{
  "num_hidden_layers": 19,
  "hidden_size": 192,
  "num_attention_heads": 6,
  "num_key_value_heads": 1,
  "head_dim": 32,
  "intermediate_size": 768,
  "vocab_size": 512,
  "hidden_act": "swiglu",
  "norm": "rmsnorm",
  "norm_place": "pre",
  "norm_eps": 1e-05,
  "positions": "rope",
  "rope_theta": 10000.0,
  "rope_fraction": 1.0,
  "qk_norm": true,
  "attn_scale": 0.177,
  "bias": "none",
  "tie_word_embeddings": false,
  "parallel_block": false,
  "init": "orth",
  "init_std_qkv": 0.035,
  "init_std_o": 0.0,
  "init_std_up": 0.035,
  "init_std_down": 0.0,
  "optimizer": "soap_variant",
  "learning_rate": 0.0067,
  "lr_mult_up": 1.07,
  "beta1": 0.95,
  "beta2": 0.99,
  "lr_head": 0.00903,
  "warmup_steps": 120,
  "schedule": "wsd",
  "decay_fraction": 1.0,
  "decay_shape": "linear",
  "final_lr_fraction": 0.1,
  "batch_tokens": 131072,
  "max_seq_len": 1024,
  "doc_mask": false,
  "train_tokens": 651600000,
  "max_steps": 4972,
  "dataset": "wikipedia_en"
}
Each number is 200 + 30 x the weight over its row's rms, rounded and kept within 0 to 999. Layers, rows and columns count from 0. The size before them is the row's rms in percent of the matrix's.

# layer 3 MLP down (transposed), 768x192, rms 0.141, rows 188-204, columns 0-63
089,190,243,227,159,179,156,196,187,165,215,218,177,174,219,224,228,255,149,206,167,217,233,206,164,188,207,201,158,197,230,201,147,238,192,194,234,218,219,182,168,162,144,164,228,197,143,116,173,192,187,210,197,193,202,226,184,164,202,217,192,214,170,202,199
099,197,183,212,183,229,232,167,176,218,199,131,208,242,206,197,130,225,138,220,215,275,212,203,201,245,202,202,228,225,245,232,190,216,217,167,200,210,164,180,179,158,152,193,187,230,196,209,231,215,205,173,199,184,197,205,167,208,210,187,150,224,238,218,132
103,163,182,261,194,228,171,181,212,226,231,210,187,238,177,201,209,178,209,212,226,164,186,249,238,235,188,170,205,193,228,220,214,204,215,258,223,165,246,116,223,193,220,203,251,170,147,197,178,265,207,259,224,196,175,221,226,201,225,243,213,175,131,128,220
098,204,203,226,144,213,185,161,171,210,207,181,206,217,181,174,190,218,151,195,188,202,180,211,280,207,250,213,209,243,235,213,198,161,229,162,177,209,194,174,233,248,217,224,165,229,209,229,163,203,247,170,203,221,182,210,192,174,264,214,171,231,244,181,169
100,162,195,209,222,203,188,226,164,207,202,174,228,216,263,200,224,243,240,229,222,165,163,188,212,186,198,159,220,198,208,219,202,240,179,123,155,227,211,131,188,200,227,208,191,158,162,188,230,188,204,213,183,212,185,188,208,199,202,221,181,162,160,196,165
090,137,187,181,248,198,170,156,223,217,215,219,186,187,180,213,149,220,247,197,179,166,176,197,155,139,202,162,167,182,169,200,208,209,213,244,147,183,207,192,244,214,183,265,186,189,203,180,185,240,186,176,201,230,196,205,202,206,158,246,175,281,140,197,244
104,241,209,234,229,236,245,167,147,242,187,169,190,179,231,201,210,209,198,166,205,204,153,190,222,214,221,165,245,253,221,242,196,198,174,226,240,218,183,232,184,209,229,266,197,194,184,228,176,230,219,205,191,240,180,173,222,208,259,200,174,260,180,190,242
101,218,238,264,166,187,126,177,166,253,152,192,209,163,190,201,242,178,134,197,224,228,145,187,261,187,184,202,210,175,193,161,234,214,213,187,184,235,197,228,196,252,157,191,188,188,208,183,210,221,217,208,225,189,238,240,198,182,197,175,222,187,201,150,203
107,200,294,203,194,210,177,186,190,223,217,243,226,207,193,167,190,162,178,212,171,196,198,199,199,226,159,201,121,163,167,186,209,246,229,198,258,175,161,233,219,175,184,186,234,245,164,190,218,221,195,177,239,163,143,203,166,179,222,201,200,181,226,185,186
112,221,231,222,205,222,209,188,191,184,204,202,182,217,220,209,192,169,292,179,216,175,182,255,178,146,189,184,237,214,230,205,169,216,217,225,212,209,216,219,147,182,188,192,193,235,160,256,193,256,181,250,176,218,248,223,134,164,264,215,215,203,163,211,221
103,225,173,202,200,178,217,189,192,158,173,222,165,210,157,209,185,207,211,243,222,225,131,176,162,231,176,244,146,162,187,148,178,161,242,192,215,175,170,205,275,240,177,189,207,191,267,204,184,180,212,184,233,176,186,248,216,186,236,149,181,187,212,224,180
095,184,153,235,226,192,264,214,196,180,230,92,205,173,224,170,186,186,181,252,175,182,219,202,201,245,189,200,237,234,257,254,176,170,223,256,172,235,229,173,219,238,185,187,191,162,199,204,174,248,221,194,221,154,200,155,208,206,222,210,185,187,209,257,175
099,211,152,222,203,205,186,165,214,220,226,222,233,192,211,196,200,190,231,232,242,172,221,213,114,155,160,227,174,219,179,217,234,189,213,287,152,241,230,225,197,188,192,183,273,190,189,198,183,241,207,212,169,180,239,150,196,192,167,147,212,136,200,252,166
103,223,230,201,183,217,180,276,231,207,201,151,206,212,182,176,178,211,189,215,230,166,169,194,165,238,221,248,187,226,244,201,267,166,175,156,234,187,169,216,189,243,218,214,257,236,165,224,245,129,166,227,231,186,159,179,157,228,211,212,197,232,164,200,206
108,202,160,136,242,214,175,194,207,208,245,250,180,213,176,164,173,226,200,189,218,180,205,184,254,210,172,211,205,241,182,202,233,146,185,206,204,234,198,244,227,175,189,241,129,211,207,208,212,240,177,208,149,157,192,190,223,156,236,182,187,218,161,199,182
097,175,277,158,211,214,186,232,262,196,184,194,157,164,188,173,189,201,177,217,202,207,192,199,208,256,212,238,224,207,237,238,217,201,242,120,199,204,196,168,206,193,180,187,184,259,225,220,232,161,200,221,192,212,222,171,203,182,234,234,207,213,201,177,196
099,157,247,217,230,175,252,127,208,185,257,234,205,204,222,220,191,231,208,138,191,176,260,214,185,222,149,164,225,190,241,198,211,186,181,191,212,176,192,200,188,151,227,232,213,240,185,114,250,212,267,186,211,182,175,189,224,220,194,186,219,228,207,266,193
# layer 3 MLP gate, 768x192, rms 0.166, rows 189-205, columns 0-63
097,181,218,196,155,192,204,247,188,193,161,198,238,245,235,212,234,202,197,219,266,266,182,228,182,232,158,188,193,211,220,166,214,200,213,211,218,175,250,211,232,170,186,190,152,241,180,177,207,180,211,166,204,249,200,145,192,251,143,212,226,186,160,213,182
105,197,213,208,213,224,204,228,202,204,224,167,171,198,227,207,255,201,176,127,210,173,162,201,234,192,128,213,213,154,253,145,221,211,210,220,221,173,221,204,237,252,157,245,198,223,178,229,180,214,243,213,191,234,209,179,196,154,194,235,224,207,241,271,236
099,212,205,167,236,205,210,177,212,202,160,162,153,174,190,239,207,196,265,200,205,196,155,228,191,172,159,156,206,236,188,136,188,166,139,212,147,241,163,221,179,184,214,235,221,226,150,246,213,193,184,218,212,213,212,197,245,213,212,181,172,180,226,202,222
098,173,192,171,251,188,126,190,206,210,239,201,216,192,170,208,250,250,213,193,150,230,202,161,203,203,207,172,188,200,229,220,166,184,172,234,225,182,248,220,154,128,189,218,168,196,175,222,187,129,205,153,144,198,233,186,182,207,181,195,132,230,217,176,186
089,185,125,204,157,186,225,163,186,204,210,216,196,223,174,201,194,219,206,176,217,199,148,219,193,226,170,227,196,191,164,207,230,215,185,198,240,203,202,231,214,210,212,229,216,210,202,192,188,256,261,243,143,135,109,201,184,195,191,235,206,176,184,220,193
104,214,184,227,197,169,200,184,160,231,217,181,196,215,235,241,271,141,195,194,217,246,151,147,211,209,172,197,219,164,222,194,228,183,196,207,207,199,192,176,208,187,159,235,152,227,181,216,209,216,246,246,167,172,202,252,187,179,216,177,217,233,230,200,192
105,151,235,218,198,169,129,200,189,198,145,201,213,191,242,129,199,173,179,154,140,203,245,188,168,243,156,199,227,143,218,213,202,222,155,208,196,155,198,170,184,194,236,148,209,253,156,154,252,177,180,220,182,182,236,209,206,170,197,217,158,183,187,250,265
106,190,205,195,198,247,231,283,148,201,202,263,165,179,201,209,191,180,211,227,230,209,216,183,169,233,194,175,225,204,220,213,203,219,188,259,208,158,207,212,210,205,210,282,206,178,166,147,234,247,178,167,235,168,183,180,126,189,258,178,236,192,183,229,229
111,221,136,200,196,191,162,176,198,187,240,219,170,234,176,208,221,200,207,195,172,168,204,266,165,171,224,168,168,287,242,175,211,157,220,179,174,190,226,206,237,179,185,249,241,172,207,248,210,204,219,236,204,238,230,155,182,168,199,189,221,204,162,246,155
103,205,235,242,184,190,200,237,195,221,207,219,154,204,206,121,152,145,230,225,192,239,200,193,218,174,173,228,123,193,147,167,215,215,219,196,180,184,209,220,199,200,214,213,213,184,183,252,211,195,161,274,258,207,222,183,198,156,211,213,225,206,204,257,184
100,152,234,196,221,161,208,251,231,179,220,210,183,202,189,157,240,162,172,184,213,200,237,243,216,236,198,211,211,182,199,217,165,199,170,177,250,209,241,167,229,182,215,227,246,153,222,200,186,184,200,226,195,220,170,169,180,186,208,220,165,190,195,195,164
102,160,190,190,213,165,228,177,164,202,210,189,162,209,157,192,237,136,178,177,140,244,211,160,219,156,174,188,197,197,173,181,249,177,191,173,175,219,205,193,181,152,171,198,210,208,212,240,204,241,169,219,190,166,196,209,166,156,201,208,182,178,199,203,161
097,196,186,229,214,195,262,247,211,170,205,172,150,202,176,230,179,223,184,172,254,170,252,192,200,177,197,227,190,226,215,233,259,233,192,219,250,192,268,204,169,197,163,229,188,185,175,164,183,208,179,194,102,214,239,162,245,199,228,177,214,210,179,179,210
102,172,181,250,179,194,198,213,193,178,195,193,187,163,242,228,281,154,170,173,214,198,226,236,237,221,244,207,207,184,181,187,229,216,210,205,192,178,161,154,188,202,234,149,192,251,192,202,129,221,198,211,165,194,249,257,182,173,171,224,251,233,170,219,211
097,266,197,191,179,172,205,243,237,195,232,216,196,190,203,200,169,215,155,161,211,166,206,196,178,221,173,225,181,215,178,192,234,178,196,233,192,221,164,207,152,188,221,243,173,230,224,162,193,161,203,196,207,188,183,237,183,231,162,225,256,224,153,118,198
105,203,205,199,164,144,221,220,170,163,188,140,205,216,222,171,231,187,215,215,159,197,244,208,180,179,188,208,210,176,111,180,196,187,186,177,215,214,155,230,151,260,197,217,216,184,227,249,245,259,195,262,238,169,212,184,261,180,199,264,174,174,216,223,227
106,278,164,213,194,225,193,243,178,245,225,196,180,192,193,200,228,210,194,193,209,187,185,252,207,238,179,159,221,216,209,186,213,170,126,184,254,173,248,174,179,159,196,180,273,194,215,203,164,214,233,272,181,210,157,166,179,207,149,209,257,223,195,205,178
# layer 3 MLP up, 768x192, rms 0.16, rows 189-205, columns 0-63
101,207,140,174,197,147,227,222,174,215,214,203,241,168,194,261,151,201,231,204,187,245,221,176,196,198,220,226,223,200,238,168,199,206,232,217,217,218,209,167,190,220,208,188,132,179,188,172,246,172,229,188,232,207,215,241,190,186,164,192,254,201,207,283,185
107,192,166,184,215,172,165,183,219,199,172,198,197,191,189,131,180,147,215,264,203,207,234,155,209,211,196,181,179,231,182,186,120,181,203,255,207,155,233,238,183,159,187,183,198,208,209,165,217,175,185,124,203,217,167,211,202,226,193,185,242,176,190,185,246
099,251,192,240,198,269,203,161,208,177,197,159,190,128,231,222,188,234,193,171,181,201,227,223,251,225,169,247,207,206,177,262,205,275,182,229,213,220,201,210,200,175,190,203,202,234,170,183,186,151,206,203,182,183,172,242,159,219,181,192,229,204,183,155,118
102,206,244,184,230,206,137,213,198,192,192,177,201,235,203,199,242,218,209,225,208,175,206,225,213,254,203,235,185,219,219,224,221,222,224,166,179,189,223,139,215,193,243,185,207,195,184,167,209,218,161,176,210,165,138,192,207,193,174,262,225,197,186,167,230
090,160,197,234,200,235,187,219,246,197,230,179,194,197,179,209,204,228,180,184,211,221,224,205,263,178,188,149,185,174,210,218,196,216,243,189,208,180,229,212,261,214,230,219,212,172,198,161,206,180,203,191,206,157,185,228,167,221,172,229,195,132,187,194,194
095,211,159,228,206,176,148,133,233,172,135,175,219,260,228,193,218,198,246,179,187,188,218,219,217,164,196,201,159,251,174,183,190,136,209,218,198,192,205,243,188,186,193,183,238,185,230,223,199,233,146,194,214,236,166,158,172,190,159,232,190,203,220,180,201
110,217,230,211,227,258,179,214,218,228,186,210,162,189,189,220,197,195,105,193,177,180,207,196,185,220,240,203,190,183,196,193,178,249,139,242,212,254,198,215,190,132,198,225,238,180,192,196,214,181,196,208,230,149,225,212,173,194,222,245,196,225,170,168,244
104,182,204,175,179,227,215,192,225,207,199,230,176,193,198,188,192,179,200,131,152,232,189,219,240,173,223,251,188,215,246,160,200,259,238,240,213,172,249,187,178,186,248,177,222,199,212,239,206,179,191,205,197,215,180,190,248,177,237,212,207,198,170,205,150
104,134,242,157,192,149,156,146,171,181,189,164,169,180,223,237,213,149,256,232,153,205,211,200,189,165,183,212,165,178,166,264,234,216,189,178,226,153,213,211,243,178,169,244,159,183,219,188,177,180,178,181,223,178,147,182,228,193,203,267,131,154,198,154,177
097,205,167,256,188,178,191,174,195,183,188,247,201,173,204,207,233,175,222,199,195,215,150,220,193,200,202,196,240,197,157,265,187,242,185,214,234,229,167,192,236,210,165,151,234,174,190,239,176,210,193,205,182,204,164,203,199,261,179,239,185,165,192,197,147
093,198,252,173,201,252,248,191,245,226,218,203,180,190,193,160,235,156,203,230,201,174,160,208,246,191,225,191,155,154,126,203,225,243,188,233,198,141,158,120,170,170,243,205,258,237,190,181,185,185,151,163,183,261,265,200,221,162,228,202,203,174,184,195,188
103,200,218,163,135,215,220,225,214,224,216,198,228,184,250,214,203,214,232,246,246,200,227,213,240,204,203,221,162,183,202,206,159,162,212,200,178,181,206,201,230,193,241,189,152,181,229,172,199,171,219,184,208,159,214,204,189,169,212,215,177,184,238,212,213
098,168,199,225,227,192,176,214,230,232,253,182,181,181,221,214,189,191,221,215,186,214,231,168,215,234,236,240,257,199,203,181,148,165,178,182,185,222,234,221,224,186,188,195,234,264,151,188,216,172,154,176,186,193,224,167,223,287,201,152,260,235,225,195,168
105,144,241,182,224,193,221,152,203,272,217,163,187,211,239,171,154,210,188,157,242,280,153,197,267,207,201,215,162,210,191,203,201,155,229,190,213,188,196,224,182,202,186,211,206,193,217,240,172,152,210,189,152,207,204,170,178,188,170,187,212,207,191,201,217
109,208,195,175,218,199,147,167,225,167,187,227,230,196,223,147,247,191,210,180,228,255,216,160,236,178,153,198,238,218,210,244,215,200,211,224,157,181,186,227,193,198,202,179,204,230,181,172,254,183,154,209,230,195,219,246,217,224,196,222,224,235,205,209,139
101,244,209,165,206,205,194,229,209,250,186,156,227,187,219,185,190,196,159,225,219,235,196,199,251,189,201,169,210,207,282,192,218,213,246,222,160,162,232,158,237,152,197,222,200,192,179,208,172,170,177,149,181,165,194,200,211,189,157,189,198,188,164,251,210
106,258,182,198,271,192,172,206,195,158,248,254,241,209,212,166,186,192,149,202,186,222,211,203,211,206,178,198,216,175,243,213,268,111,196,222,178,169,188,249,182,208,230,235,254,206,227,160,263,207,176,189,218,230,196,208,192,196,223,203,186,191,211,232,144